{"d_model": 64, "attn_scale": 0.225, "bias": "none", "init_std_qkv": 0.0693, "beta2": 0.98, "grad_clip": 2.0, "decay_shape": "sqrt"}
Each number is 128 + 24 x the weight over its row's rms, rounded and kept within 0 to 255. Layers, rows and columns count from 0. Numbers have three digits each. The size before them is the row's rms in percent of the matrix's.

# layer 11 attention value, 96x64, rms 0.143, rows 18-95, columns 32-63
109:127129141126118118057111082096123137077145150150137163134107114165147111133113125118120149144150
109:126131134160119134147159111115132129135107117154132120126155192152156131102097094105139076105111
106:104117093116136133113152176130153135130154128111136111085126135136119095165143142102121142108176
120:124152125141144140162155135112073100168127137139132119114121134090136142134126133145163122143163
102:128112129143127118169138133122147149127141152117113122088150186089095165127117122102114093110109
109:140110127093115133124143119118186133149078092108099119113142117128122118144111109115065130114145
119:131094129115146127116104169159138133132127155108128130135141167100111136117103095184093150139086
100:119179123141139119120137128129161145106082122086125115127141129181138121112135119139076137171104
110:117150136149152118130148159144092117134125106085099134119139173113158122128105121127106113160088
114:176090113132113177104143085106133112169121154093129067104139097099116147116102106125121138144206
117:150067118144136136121153131077125120097179167106126113113140135111122095129097155123122153122139
096:112149117119152112129155113125130108126091147092159111106103116176117198126155107163125122154155
083:122144141135167111157107112140143103113117180089092153122089144187153150132121104103124126138145
095:134111154178154155107132096154095114114159158154111136116110153140115130133123140165099112123096
071:182158103120088138130137164104111134113103121105117139206147165141115114143139147155092134115116
085:143165097148124142169151129121143129129118083077127135049121122125148127124135174140139179142171
096:114140137120132121159134121154106112124163103154132175116090129159177105149149155105134187102144
094:152137137139115161083141128123128140132123127110182124126204134097118100125059145152134123155084
098:163135116133115100172157129117115101139078109127104148141097112115154111137158159115121171102143
074:168157132141099113119158092144105144143123148143149100135115168158150120123098156135133146127114
076:141127128139120117147143124119117158105156145170095123108102106085103149135115144145131130115160
092:171138093121133103128119155141119124159104128124105134116144141136119138125094114175145141144104
078:088079094107133114130092129145147128140101128124095105138124150141080192117133117148115122124111
090:159135112117128114165170126122124089154121113111076153091114103116152112121125158112142164110140
093:134107127142116101080128108114159127132150153133194132161102132126034109122135167151110123126122
101:076124126125172166064076134169132139109140122122139091086132137140139134117129110178079116162117
086:086100137131120085176160090117111107125111158119113107140109102109124117140168130112088143124187
099:111135113126157138155149130121136115150097109130137115128095144121150123132174156079130142116155
095:193111136120115171126103146126104133158131110167154159115157109110142153103110143117125143109087
084:161105127110116123145120093111153110164156102166078131143074147122146124137182122101112164110148
093:139124121146166108185166098119106116145131099150090122111105110146140117121144122112142157112149
087:116091142100111125147091126129107106132166160178141175164123159116148108152127101123093148124077
103:164174132116121134169125188140120129157157127169091166144131140103078114123157137153165147149122
079:106134115150135126086110119120145110131144178109185095127144153115085112138119158150125132183158
102:157189140116128131185159148109107112149156085125137145098127139106113115116133162105161134113175
089:110116111162125111122154159110126117151135149118085139109109160105149125141183128064138133138124
078:146093107143101097102159081098153101125115112155099158127110117129097133130127161106132158102176
092:107085130159123108101169153137124139128122149199148176165099146124134091133135112133092103115111
079:118139128144172148133125107136127121172137095106107141098151108109163168121145098098152140138087
099:154179101113148146111159158123137108146138083115105120124107170129104107127154145140110155132175
094:168114142147149137155127129126120123178135106150107168120150091105165139109115097090141130108085
083:102154107149156104109144096142146121135130146097122056126117134118096120126126132154160104151167
088:076146118105070073091138139126116116105126131144133125139124183143155130140156144144104103113119
077:148148135139130172146118183132104134142155107101138129092145120131152134126158163135117174138108
086:131139137120158155168115158119143119177110101046132141104166147085146092128123105120123138116106
104:063096120146114127106129150132131132126142188158184101111079147135085119131151135165121128174127
100:106119112170060182085120136129128139165160120165149119099090144134165118121116140161119141142139
098:139167115129098107146085117154166105139154118145132155173086129161155121143140180159147110112158
106:170151124114089097138145112063137106144084120133112146119137106124090075140134114126113109139083
101:136167090112167114133137146150127148108135106134117125134128151094106139127141118115151153145067
108:141111075123167182084134119164172137132103153121107096114111167099151131128132131116134127152158
109:088124155150148111154133122176112122091146160065112172188134140166119145131133118129075136121147
103:119073102149111169130138104125143128148097101088099179078119156095134087141132110124058128161127
119:100177122122164138156137160154121108111156182146125092117109150127091089128179161109106127131089
104:159097144125125162158138150106137114173136183169141113100181135168132108117135132200107171160143
103:105123172132102097151075108133132160115093166132136151170138168149158130110104136144137132124190
109:134113132116140145130110102138173127146083120123133126199127100146120144146082120108112162070156
094:178126109135126106104103120077100121142094095100099147102143093109147115135096123144151088124150
100:115143173131117076154114092127131153104154103115144161176136113109150161131130141122113149129137
111:079117123130132106139125136145142120181081105102164149100103137108156152120127116132101146135128
089:150156093136121109095077136087127123149144167075119117130110145110108145145160128112105113156131
094:147125128140163189123173154107085123140130138129156148078152131122162113123129092135164129149086
107:148169132122119100103125126114092122104103107130121166145127121166086100120135107135129090112067
093:133112117127111143124159125096178105143112111146136104108156113115141157099115102176115110102166
099:139113138130093121166091103117128130104109120101082144163085124173136090117116142088174130105130
116:103151147089086097158099093103110145081143107117136098149117125164131145116133156107155142077194
107:089133137096155124162122171168103130120175184127120160107131151139149130114167117184152135137133
095:150145142150167164126146194153131114150133124143130120140111121119113130144143123112091183145107
091:100134114114168131161104115166103115073138180103133135134118145160128133126163169144142137135093
112:122175130109148115126124182104063105128123167166135146081119114132121110121150112174154143127094
101:161155123133134126096129102116142136125165133166134085152111050164122074110137150128140167086139
117:151152136113100077100099116115136132129129156162124137153150099177089108118101153118130122064110
113:109131133095132153123138081143098118118052137141134112091104153166142116133097102188138142122146
104:127110102110178159176111122150118131167138096127129091087161157093143122139162158105107140133122
101:119132149125140112146096121163118137150150142144163088194146138161157176126077126140119131143182
091:101155114098111101102112123149124129124136103131125117105131137110096120143153146115161127137133
107:109120135130102145127159143126140128177134154154089132098155122094160127120136097161144129158103
092:161145160126147121158123118108108119120085131172136141071124121134125106123147148150081136161110
# layer 11 attention output (transposed), 96x64, rms 0.156, rows 18-95, columns 32-63
111:132123144125129124134100104107130126081111126162117144106072111162129095151109109137126143157143
120:133093143167112143104147148155091111150111120148157126145142184125171126106132103110134147123104
123:118144079095124142118098148132177149119168116112106123104115153093101087140131126136134135114136
127:119127114137123149130152133122095116168125120124121138152152124083105145196150105134134094120148
111:151130130123123098123171128139134136131117131117127170141132186093141171115123135104131129127136
106:114130124090103102151144151108170151140125109133106099110130096121147111104092128096084122138127
120:118124177124160131166145139170110117151116154093121138091120153093133132083115142133116158129120
096:134121129102141128131110144128165142126126117129163106139152129158175110081087103121090150138104
103:163111142124162158144122140133131113158147087169113136133128175075143123136100098101124121161125
110:111147119153134165159193108116143137128136127117155079129101091130097134145113112117141145122174
123:155106156107151107155176135113128132112151136113105138121122117085128089147125141160130145099141
089:109097094111141174140129131126154146121121126168175119138126135142139163128098079132123117111124
077:164069136133126150128078145159105105138110128135125124137133150125135144168098106144092114137124
104:147135177130148152155134117156114113108116145134106158128089140131098121155126141132114091147139
064:111120166109146134133140144159119139118145170132127113128126107137091148171152092129154102105127
085:108152119117120157153104091140138141149125136155137142170157099100097166165149151128157072104136
100:122107120120147147101091123140121133159106112145119130117153126147091181120120129135103086118135
095:116120132098090084159130148100152147106134132130136137143103094121158103144151118103139182106120
108:125141154108136169133126114152125139131132136145163124143164116128081175152130105131140094112122
073:142137064093114122142137145093097134098113158124150158138132117148105164131131139110109122099129
076:124117087146142116107106145112161114116099139115139157145115160155164139090089147117113124157140
086:150146135139147140155125103102108105120109161133143134118077160137122117088129156105132134084145
083:117142178146143125111120111132128132136153141114110119124135159110156083112113117132150128163115
107:123141131121127169119107106152151156131119138158151116146177117128075170161142123143134097124124
092:130103118121134139140150134105120133096155129140138113158133144144178117114108116108123155157120
102:111112101155129088164117105133123126138141115146099146126083120117162107113120158120130149149144
077:158108127150126158086130120129116100093146135124132125126151161111152176115089110112099084130140
115:131141162121129152138138122132104132155128117127131153166148122105089164143150111157143073135128
088:128151121128123087138145177108112171115128132112089105141146106132103113160147120135142162134103
081:143123120148135134118123121161071112127101101105108126129196122133088166114112127135123075147133
098:138151105126119168122118124126111120150099127127160141113143134146096165143142144140126078110154
082:143116191123163130093129155139124159115120098129118111088139163135118136112087076117119118164099
091:136111147128159131136154161113134119128099135134161132126126159167142132126152160133129114112157
082:150084140120111134141126106120141140113140139173125134159118145109178130122135138108103121112144
102:139135137115128171113136130096118148154110121127149147151128112134099161145155147145145083107156
089:157092163114117160097100120139139111145119137157094145146158150135100145135138105149109072098154
085:119124137127123176106101113153156138128118153140169125163162126120124143133083103139141114148115
090:148090155108131159130120141137133113088109137153160168138116153160162157100090107122129168168108
079:113154136140097095129128124142119125158114095096106118118174107110097099152160157139137141146139
106:123120155146144153155132120151073136149124127115133125153136111093069147148138131138165116120120
095:127164127114105148130115141130122160119109104132114116100180102149096130160155149150123123135118
077:145123092133114127176128110088120104143128134123156143124094151108169113095112122116106130100153
083:130083141093168122127119113098141115100156132102151149109092118151112149116102091133136102162129
084:134123112119135103152139132111128133135132132136117128134123102125113145134179167143129106079164
082:141152163137098097115130111131089099138147106119086117127127120098068118168172128119131126085157
090:164095130123149121155155120115129114104128139161114145165116159134166130108107160100107130168134
098:131093136126106140090100135120142108110126088123139156175136127157190115101111155148125136137158
097:124115145157103139120077120131170128180153128137128139136119116140159117120145168089119121135140
101:142125151118114098169192153124155104152114141102181126153112122115088099168152139127104114178100
106:120149107126148091104118125159150134088132143143129108164089156119089113147119130130151164153106
122:129104076135134089140082102189156146090136157149121132152117137112147113138088150123142127132155
109:108139149164125117151135148133138118132115134099083099108106100095076142086136098144133123141138
102:109081124116107146151154106128094126102115108137145124121159142127116096140115146134127130149137
111:143153137125155098153092123172131109101148192141132084115131122117092073100132142139092125131080
091:170113145127122131118111140145170109139115144096142114137151121167069124110136129113135159120120
108:126133132137116138082100121108157133144079118145100144124166149149116145130080110111123101139189
105:106134141146125119147113139121131140137100142110118131178130109149155155164097118123109160092153
096:153155135152118112130154142117123165141135092126122123150097135100159079162117106119141160119131
094:124146163147120126111122145100151153149104133119130128106122148142103205109125106131121107177130
106:088087111111092138097096174117101119124124123130134166134152171123119139180101100111112166113129
096:154181149136122079166108107157134118153164125120135126137145126079142124111134141137125116161161
093:129121066118117153090136131151135089092159111123142114143148136126080140137109091121131122102094
093:138162155108126151136173133109094132104154146146151124136095132128102104145162088131101091150093
093:109114119130121132169150127123185126132117125161150148105165102159136164118139131140125151093141
100:128137167156096185135147096103118131132133132119081126127115132120147105123075119117122132146138
118:117154168127120161123117092103118151146106112124082129081123113118130150074090118142130123145152
102:118157116134113110101124114146161110149145165135093075075140104120050131098142099130132115110110
095:129134135118136122152110161137099104119114173123147102163112098160135149111160131144083169133099
087:146126141103141170138093122146087131145151159126068122090137112094110109108141138094138118076111
108:160175138081146142111133151101099123111127156117115110130134128151099128120159106125117131099100
094:112132128149135140148123121129167137126117160120157122168106092174150127101103096123101124126097
116:122174147136136114139153137098142131145124129104127147169114136152149117157122112137113099111115
107:142105127061120153093089119139103148106098127160137109094109132153113119168129095117107098114141
092:119125115122154083097120112156133124178135087128106070105154131110103085149127161122099149112127
092:154139144149126097093104126139112155165125115111115101130141092128166165113146111134109133108141
107:106150120114108128112115104115129136098151137122124109104136147113143114147107130146138138149117
113:139131128143084087103174149146127120092151142108130137114155144136131171149127114144145135125093
096:156128154105132145147128137073083120115098141130159120101140128136107108153176126101109141094104
# layer 11 attention query, 96x64, rms 0.149, rows 32-95, columns 32-63
053:153121079145119160115131082122146115100151096125132160113129146131185149143148156095128155113123
064:137094127153141116142139112159086135148138136135116151095154150137147153129176156079097107109101
071:124143132167124100186160109119112137130137117135088151108077118137161159089142117085113116115115
129:133098085141109072161158162088136115141116110153092136099076112115149112105164144120091121084142
088:118105091148080142162146139074173145117124091156106142110102108107130102124156160115129138096151
145:113129151116152192112123107147133134138143159121172132143175153124102127167117130140163115156125
139:131137164090139127109107144159105126138112127122123137141166096125096162135130122158138139128112
153:115127118146117068113133146114114121110108110132087120129090116121132130114169118131071137108113
102:137125136112127185116133117135156152131157145105155116119175167113129089154113141108162141165131
158:135125151153121132100110143163094085116100113126109139153131100110109192106120127147117129124120
070:164133129127136114167131129138137106130117126137106169135103104097112134088138138129105064134157
095:125134133117127114144151112114103109127141157112105130100114150130174108106128134083126132143128
081:144120138067164186124127106106130131136120140141128145147130117134127119164068110114126112139131
081:157116121126102121090104125170125134095126175156153143136131187164137138123083131105113110171101
071:134106114069162089140130181101138135141124081102113106146150097109103138096103114157172146134112
078:113164122187099174148122117122131118157134143126133107083127143116111151169139142162123158100142
111:139152125150095118125127107131141139128159122102153090085120137159144059150138120132118160117132
073:137111114136109093157135105122154142133138136100112095149117107117155074102118160101125131105148
093:090142115130131101163151160067177113157128147091101098107133117078113119128132103145152109122122
070:134150171191128149154118144118090141140123097133114124100142149160098133090144140152142078154132
087:184127136118118120088125109150116103142121109115139135166131146131116132131115142125130178107136
068:137119100162132096145158093127135126118130116111111120178091119098158077095153167103101128107168
076:143103106166110111145145112142133115095163161160079129156086112121160093121100133107112157117133
087:104124118145149166132120139164096130112122151149140176111116148146132160124210158119117111096096
087:117131157120130190100105089134114104128143131130162097100145184134152117118128140093131125141092
097:147062105080134127114119121141157131116140125153133089114117142108179124154160122126118157118107
081:112115101119141087142131136122142158118113093156112128157097080125116138153148124132120133108172
088:159149145120115161172183118072136132143125070126112145149139095092093115118081108131178115132129
085:145163125110164127127122121097129165146127145098113094131121102108116077149140149125100154123167
082:108098109123133128092097129151140145111141132140161058112129165135161143120102085145091104157117
074:085111116144117157177119111102152130109131147142173102117112130140163103103129141118110089173166
081:128147141065130100145151111094161133161134101122100091134096116115102097157151118152079135111153
057:147115133182125123066138107160143142147121135174107088130105159131134132141111136127150116164134
051:130166129143131130098170154101144081145115111134118114115098131129103178131139111200119116134148
077:126087102125123087093142133120138106135099116156124129149119093090142166132160146142084107101113
104:134104123134152131157173130101134115123110103105148095146088122137118137112174130160091122076117
125:133112131111160116141143145132109101124071104116120105131114123113116177101130113143099136081128
090:099149114123141096151143147105123124107091111101133113146088135178126125121153116148116116109134
130:138132113150105149125114101137130169122179139144115150145148147129155096163138145098148143162166
099:174096144128130148138139155145096085166120154096139105125155144100085135096116114122158164115122
128:154125175136106164132123131140085064146132152121154143148145142145059138129132112135110117129113
149:144103142143147132099115135146132109117098109125165094142109102106111147079097145141131149109107
088:126080112115119131120157125172112106141123130113184116114176127109137104135107139165124178129135
112:135135142124100135106131151140121109100128113139165129090112138149117150103141106110139129113093
116:115068130103139152141171108131092078102128154147157129118104116167126163097128146121101133111154
113:111097099144147165102114084188138137111115101096140096110136167134138152143152163143129143112134
100:154146134096175122129161147118104094111137175143107146113124118180146136101130142099130176162117
105:124190127128128126122115123082140167112119137111101110121120126127110127142136117128145115125116
113:094176126114137096158109143156136128192102116095110139186139136107114149142130094146145127109135
125:089104106107113124137120118174132104135134153107155113144105144111117148127086117154116127131186
109:098144130150105195102105101170144114103126151114146082099129123117142172126061130132115162116134
093:105096151099122161119138134122084076128118142131151170097122155170076171104158126114121116105144
103:117093100095111134113135136154128149136132105131172142164120120146095116166114116147139087120107
099:162128097140080104140170183081130140121116113147123161120131134121127111151118104124138117154100
092:163119106112141105112118134098170170174121101156116129148134117112120090152105104146120130135164
087:163116147138089115103143136123112097087126086111145090112152120115166124105149159093103162134109
095:138125172134126166172167105098127114156151188133110126130138126117102135143127125111153139120133
101:153169136167122141115151123090146147089135090075103092120111158143102136126170128119111123127133
084:151138113106097139160168146098166130126116134161081166116146123144168127126058138107128136122132
119:133066102120140118131154167145088094125099120137155140132086143157110132138128111173113100118123
103:125125138141145124112095145114113115153136178129098126108096133163122140104107107145107087136165
084:092138106136165092177130142112127158158100163121079149141104143140111131112143130144120105122146
096:132110077079126129150160167106111119158107120140117191167146107151117132145098119118144122132125
108:093157159170092140130088122119145150178105146106125059084126163091133131127118095147125127126139
# layer 11 attention key, 96x64, rms 0.144, rows 32-95, columns 32-63
085:126124100086138075118113148065153091138136145111070115109106133143104109118120122104124092138161
067:138132111078130079178141099132145140123117120105132088132127108102137087150141129132168104143132
078:118176136110174138108121123105181137096135107095109078108126108146085123143087118093151143135120
085:160141149177129140137148098155100105106125163115155123123130159158109159107126142077110130116110
059:107096121152143078131127100151067121140120152133073188135105148142159102133112121154090121109126
109:128135131097101136117114153133148160153120075154148133154148114122087125182131097143133118111114
091:140140137143124076112127141115111088099126163108117124114092118121171107092098133123118140146123
135:116116161182155129130124123131083102114139162108149131109125152135179129067132162130127161155137
100:132117144125102146100091154150137127141111107155144125175123104117116108166130106148123146121106
160:124118147164117111119118144152083079117129164109144127140108135124171134081132162137122145150141
086:117152164123154160141141132149153145110152124162163169134170100165100113143124151108145186143113
089:111148131107194095152114133127173170120148112143078080110133147127138143149170137110152103125119
116:130140133111129145109138150131169165113124099131132116143127101098107123155133098145137146140100
089:112147145159150193135134110145116163151115137159118116133136166107186104135176140142128147145125
104:117137160113131126123115125131174167119102092130121105139146106097103135174099102143145153142096
111:155104120159095118141145132087095063140136159109112162134128157138137112093131155099124124124167
094:162079123150104138124092134140132069137088129161157097142131143160114137105120112166121141121149
080:148150121117150108144137152123112124108148117176095148151116120155111135122108096127069129105109
098:109126155123139148148158163077100098138141164137113117125134132191111146098143169107106109125154
101:097136149108131109138079096127084085119136161124103134120164197130117158121128145132122096136102
101:129102143108095169138126124173112126093089114136221133124163136128133159133129108121136101151120
098:100108136107121119129121132167154133099114089163141127155158115140081169140096089126117130106099
081:147156101168102148129129154122166119129111132180115115112096125122127134139156124108089118091139
084:117149128163127097151151091091104127154107151098113143103114133132144091107114164112119151111135
084:104131135155150153132136087160084139129152126103137123114154162117136114150167148120142197140129
079:098113116176161172122101152063107115147085136117130144098174134127153097105120138091172146143142
076:151096138108104128112112159104143115110099100094103165108130120108102143130089085120124091112112
092:144136102133125137108120120108161150082131103157139104194109095120109144151131107110173133122125
102:152117115092089063105132167130142135127128113161095147139115087145089107145114121159075104123114
113:091122163124172188137129102146101106141149135087112152101189167151147135109147145124153152129113
082:092158157156183125108133117161153135137181126109090121121159149163077147137103097119113163107112
070:157139111122130148098116184124154120116102135125123088126138124133095176184113111147086126143095
077:099156114099106134160069142151093076128118131104135131122121117146137140113134130147122144082182
093:067180108109146101139099106111095139095146117130107105164105139145129156119125135120133076125113
063:160151142116179082149133133150122133107123097137121166125137161123097147131098065136172116126091
095:130159138093145148101128121148100143113109113184140147131136118109135128097059112140096127152102
105:126132130114148145107139118134109144102101142183165128135126103129157091101083120158121146138134
067:120122129136133120119163131083171149101144115137121074109118128122143131139150151112074129127162
087:100156107105108111135085119149139077150138150067141151138120178134125147127111101139133111136114
094:135119155114153142111134132127092138080109144168146127151086085141131089080092142148127146107148
141:131112142114116130086128137134113111117086139165129113140097064160100142096127141135083148115135
102:126148147113160105168106129173123174107154144137141114129154106129174138129123146118135115098155
093:161128151143135100132090136088114131101139091122103177120137107135124115137122210138161119097131
107:082089135117123117133165086119134150167127140110127169138151136147174147133127146086127105120143
106:145108151116117161111160132091111127118150153102094114091152143140144118125126139097110149140131
110:142168116122127154090113139116154116095112107137131118100113159125096104122114145129145135120146
116:125129109136137099144123114139121143177139126105115137099161126118158105136147129108128111113100
101:128111111168098139108170138113120090129100147111131104143102145128110119122139081138133160129115
120:132145111109135110103057143157164194094120120187144075142130090089109153124120149117132098140129
110:086108129155136157123104098115094118111114133127164103131098138173137159127119141140147119112158
103:084120113152161198126156142114121145116142111099130141093143111157157136114140129135152104133141
125:160153114135098145107184120106132148125144110149108077089129130108083093123134146092117155137090
115:123128120114103136101110128117128083121091121142138113154124114148091132115098103146136134134122
102:140115123100108116162152129109126089186096113126110122151097120125134118133127094122171114120118
104:148148116117130115123124133146123092125100119097115129128109135117083117136109112173147161160114
100:160111163117161132179123121104127147137136128098110135108123123129152114136159154112126128116162
114:168139136152084129119161140109112084127170133129120137123129112125132137097138135090128192105134
104:097164127106141149174149126129088101083132114107125088110079146169130144133116133108155118122130
092:124152117092136132139188142134113120166104148117085137116139130112130099155134124139125129184124
117:118126120112105126109135133089126078120105102140109151136114121138104124108085120126140127149141
098:090127083144177126160187118148142127122131110128137094075126134130115144106141120145105087159092
087:148120105131142111126165158152139133137123153173125092117124142124124139125083091124120119150126
101:143121099119084125106132156126129108134073105154113154170134111107092136120094101146146128158082
108:178102121170128161120179147114153167135151126124118060082130132099111144107124147123139125123126
# layer 11 MLP up, 256x64, rms 0.168, rows 0-63, columns 32-63
110:137105103087113141109126144121130157136178130087155131134175153115176159134126126114109132119105
093:132119119088116120114107134102131129135128140106136123137118130115117090104183138148093087153120
081:119127091117167130139111135127159134124164163114103082127105152150151100142119136125131154135125
111:126141144113139126120183126080106140119129082137093150131116141111129122128099093101120145147128
113:094171127113141120157140122101176145167106137142093119107148130172113101129119148092188124137151
099:141143123128105122158173129091175142134161170125085132105154117180133112148139113143107140139092
096:112113109150194105128097147101119105107134110122091128126146121101168147161131174109121126120087
050:107135097113132135133140106106150140156119150123136159104139144151154096169154104123141136142152
093:155119133131126118149159128114111131156144140112113096137119136123117102157107112111115152147154
089:106161134128143156148177107094168142136124114168149134099165119123147108147092091084168146113133
101:113171133097173182175125090096162136137125128099100156131119109118108126126112116117155104103141
095:128134093125139119152102094081125146119120135115110160142122101143089128128100131077162103091111
093:102134130139169156140152158135164147131110116061174098106133137185107105137138133125144164141144
100:140103132096176127118142111113166128157116157136132085115142166141121129138138153089134124180153
126:144152087136153179135143081109124143112147104119104123128166177155134122137139156082162126166157
088:123144129135110131157129149086113152126110144125125107068146133127138090109178166146130133095155
095:114136125127165165132122107100167164145122176154143157091200149141156128143166122141141171120140
089:117109084155133121163150152105123162146100116118098097136120142128142082156102134152193097146137
120:111117134105148163125168104136137132143111161139141142137121157161140115125119125123119154108145
102:129146110134174117173152109077149136124126129163131146102146101081138136144147145126159129176135
094:165102132122173163116134100102138157191140130125130137081153122118100126150161134098166115099125
118:113159150072100140142149114150160116124165115138102143133164104138111115143121154161144093128133
086:102103088097128139119138092139137151153139115093082106134123182140113119129158096095181123131126
100:115125072095161154148149133099160116136134124175133108122133132127125124149158100123150093128156
084:101110121109151173086141127111105123097123173107155138093122159177121141137101103134139105140132
130:103150105145110106192116128101187162122121118104136111085120140143143095142156135143137126128132
091:156148140125139144173179113116163116148137121104122156095115132111130108114153168112157189102185
094:152121103145107145124106121114153131126111145123113164126147117158112109134135121112169131092099
084:142091111093105137142096146120116130149111120097184093135127121116157141117114163114127097118130
124:116117086106149179119141086120132127124133154139111139129125145120155117155123139123111095095118
078:092108090123120116120124121132145150150141191114172132132154149164154104136211095140126133126134
088:129160139137103133082135139093144147168105152122132171140123149106119125121159159129157119154119
104:121166133128132122141127124115137159154125094151092162126166126118127126124121104119158175127101
103:143148090124118145113110108125167154161164127114127173097168149137166078125098152128128137140185
104:102112140147155144162102159126128144148120099099132167097132166124132153126150164102157107147159
103:150146134095133125131141105112205122125127139128139126137119152107165154157169151130126103144131
109:164155134093147168150094126096150171113151108147124101116128106139105127150131088131139168148112
097:131166121082132132204136117073139153148175163116112145143133121123109118165172123106129129120125
103:105141111111111138168115126125150124134127094150120091126178146148147133122152121122106068145143
089:152145134083157086118087132120145133134135129128155162092147167139099115177197143159115105116073
108:124169112137145161111148115099173158128103162114166094075132140170169147151110091117136139128163
097:117148075119105141152149119155113141146129140136144126096159165133168112168130101133128133151103
113:137136108131149154131121151129111171150144119165137107137202128144159109123116123111156140175105
117:135108129131129121154162161128134157131128110109137110082179130142157094128093127112157140139127
094:140111141107112115151137114115124156160144098130165113103125154110129164116158087121157150110128
089:083152122134109111154159099099128146108128137132164131116121104119132071118123090121134084138125
130:153099080125154138150113095114129128147146161136120131118149131124172107162094143131116126117144
097:129184118140165127120165116120126143146166164108109167108163121113170132147108132135171156106141
132:119098142105169138134160107120124132153119118116137139137101148142126120132124098132122155098157
097:134145087126162145163110130133125132155081160125133105133141142181119119135106120126142108097121
116:101110155134108140134109089134116137155106105145118149103118155117114165125154113169159114067147
093:105134090137139118127120137137162166149148152100128131101130139134119102155128108123120173159128
117:142153072140103124090147129091152147180170130071110119132129133144119091139161138105173091126125
096:135082103117128146132161136100108125130127115126160142117188118159166115140136132109153154130108
093:103103142138181122108114130145129164099123149128158150106108143162143113138116081135147086143097
097:127129145152134166146106090098106141117102141149163127092154133149100137142177121146148124115153
110:134151098148129135128133128096106174120130132110109143159172153162114095159144172086126117126125
090:104192148151163135128181091116142180101132109108114143110128159138144114142123167093124168131103
109:168145138067115110167149118105168152151120158155164103168138136119131127161155127122133132144158
093:159116149155138147186140133076151154113119150100143126087146117087152115147154113109123156108120
104:094134135119174147174124163107120174182118143143128148118111145116143150151127149088118137139159
090:092144092160127155126172080119156140113140139084087096112149144156120149140108095109185120108103
087:134157079138119170107146102144103151097152157104129114082139147124159137152106146147111176098111
088:091120111111111126164122182141126165139098082142112163132182122173133133139182088132137108141154
# layer 11 MLP down (transposed), 256x64, rms 0.151, rows 0-62, columns 32-63
112:099151144165149133133127089154134088132138120100114133096130103105108138127142124137125143121123
093:173110113152132172109111086109093121139118144169112113125092126160116143143131117153086119145117
084:174096154167085122126134123162093128149120139118146124157103125128135124125142155138115178086097
126:132147150104174115153105144138121126161108136077107087114068090124155165127151093133131118138132
097:095120158115141119150122153110165107168126125132100131113125128100112132127123142110159140138129
099:097110171112120134085081127099115101112146085148096123117120149105101132110090117113128126098129
094:150133132110065152135130112128135170140134154139114135152124156129104120107120082128140147133143
040:154148136142129107131130121104110090147171107135138153124107146160124098129136127078115119111075
102:151086164129143129138128143111101142159108154112092107163101139144145157154164121147097131130128
088:118142156138136130125176141128147086124126111148134154095139121124147120115127143144102132113145
089:150112127158059124113117140136096111174151139138132149147114112136158135112170138142109135136117
098:135153098111119099122113120164156157153119183135122161114099104148126188135129102118127123086122
083:129133093155062126100122124072090108144104110148117164148123126159117100108143107121128108103133
109:117121164124123081122148077105127094170124171150116100160141126155131104156129151104114100113131
123:122164136113136099100128111117144110101130134135141123168125130127103111139134131109133126150129
088:120143150109121135143124147118140133122109107116160145165129154133122132147110110169109124125124
103:121146113130100098127090130134143109104098120151154169161144165143124101099089168113106103138122
084:114128101122159096168087126110122169157139150130125132140142063111086118128147132102159096100164
139:067137132147085135114140088170099172141147151140079116113159124149126167107138126129144089131104
102:154113135146087133115108119157113086146122117108138130144117125141168155139108128140100200094132
085:109126136139117121130123144137111123082134136133116179153095131152126115155132098157111149111126
126:104076166126097127119162140148093089143132128112099126172125113117070113106121121159118134095101
092:129118178100140129132081147158128080139132149108144100101100132098107162122119141099113135117134
095:100131120132148122109149133131139124118130137174121143129124141089157059118124137153120147119161
092:118153136169148121153157103110126096132118117100098151142070101138128111131103128153170138157124
121:134137141129172108124146115127122104083145095126131152135118130110135119100114120076135160148120
082:126133100094103159103120138128151154105105121174131129137139147119114122157101097168102095125087
093:140074106099139142118130151140123136162117123123118129131094054133131148119140135096133105097128
084:138111150111126118115140159123109127114110140102103106129089110110157083095121088142093119150115
121:140098162140123107111110117128140075132108152108099136132095169124127122112096125127113120147121
076:122110137145128146120120128120128125098124111149116110117139116105072150110127094143185153091105
090:115104175124110070121125145128154168135103104183141138186104150109102135126138122125131153138122
100:133110127122100102081122138094129139112118168131141092117128156122090153131140078112149133157119
095:137158125143125112167157123109151115104115132111139146119150165147142136111142129156113094121102
100:109108197141165148153111134164123145130151139103148095104091119095148150146128110078138122172112
102:145113099162127126135139166144166112156121072136107098159117141082122089131126106119136143121151
104:122132133121104140148100163165106138168115096130160152114114142109169110115115162153141149119099
094:133123112094140111126096082142099123131129115121087136114088175133134126161106086148121140158135
105:131103158132144142091130119094126112100097099148097095136118169128089079179104115104123166130145
091:123077093155114142137134119144151148105113112074144087169083101143159139094099088129132120125157
103:085106102128126148151142112105158122119086109112104093082130150121160108072104112110096153155134
092:144118178124163131125092149146140129142154113155107125110123096117086149094159119154125154136127
113:135102133118116105129133161120117054161128153085123118114139123116132146112169184155116179116177
106:149097126103116085127125155088119120114125107121143160124147121112125085120130126104177087119138
099:131130169109091171116129116130100122143124092147142180175131133136112151122086116142120152127107
092:164099148113117129134135153095154125117117148158135106135115158098113129125130109125117127089143
120:099131129148103131132064146093119128121103112206158123118128159127148125126114102128105134123122
098:109150141128134119118115099096143137155099164161137081092145134140141170138125136147160120126127
142:111115133142097175113146082119133156123173153122111120127148103126090152088140146109136126153088
098:145134134138103128096112145130103118111088145088106152148154133169133132134093157144137143125123
110:158111131123121074143131190106163138078087112132102137187142128123137128117094109111116157125101
099:133123122119129127144132138108127144124132120126096119152111109111186092112145127115127170144133
113:145112143143137109136086148155179146151126098151096140109150130112135137110110108110145131119124
099:110112113125148157128114132136154151066139159088125147116152091129129166125129153135122116070168
095:133109177128137123118145152116143164145131135111096090161136144115085117128125098113154158139168
095:131144149174144117125111154117119124137157133121090107066130119119121127133143119100125178118100
110:142105139153091156105144172116151194084158143147122101095146092124115126144132100119105131115123
090:122131111113157163135122147120140109079158102152113098105145095121167136100096117145113139143102
107:143110124168143078132157155118089163139136098113147134182153100142089089145142146107109134167089
092:089094134103130120147107123143108154119122137145140131091090130101141137173121106125107115137128
098:119106145111129091193134117156134111128129123099123109103080112104127152114123147076135150141114
095:085111099155108099121140142134140117149171139123169118106131159125118095119144171153096144117133
083:111115123085127128127121129124108105142078099147150104148132108151152129155144150171152115126155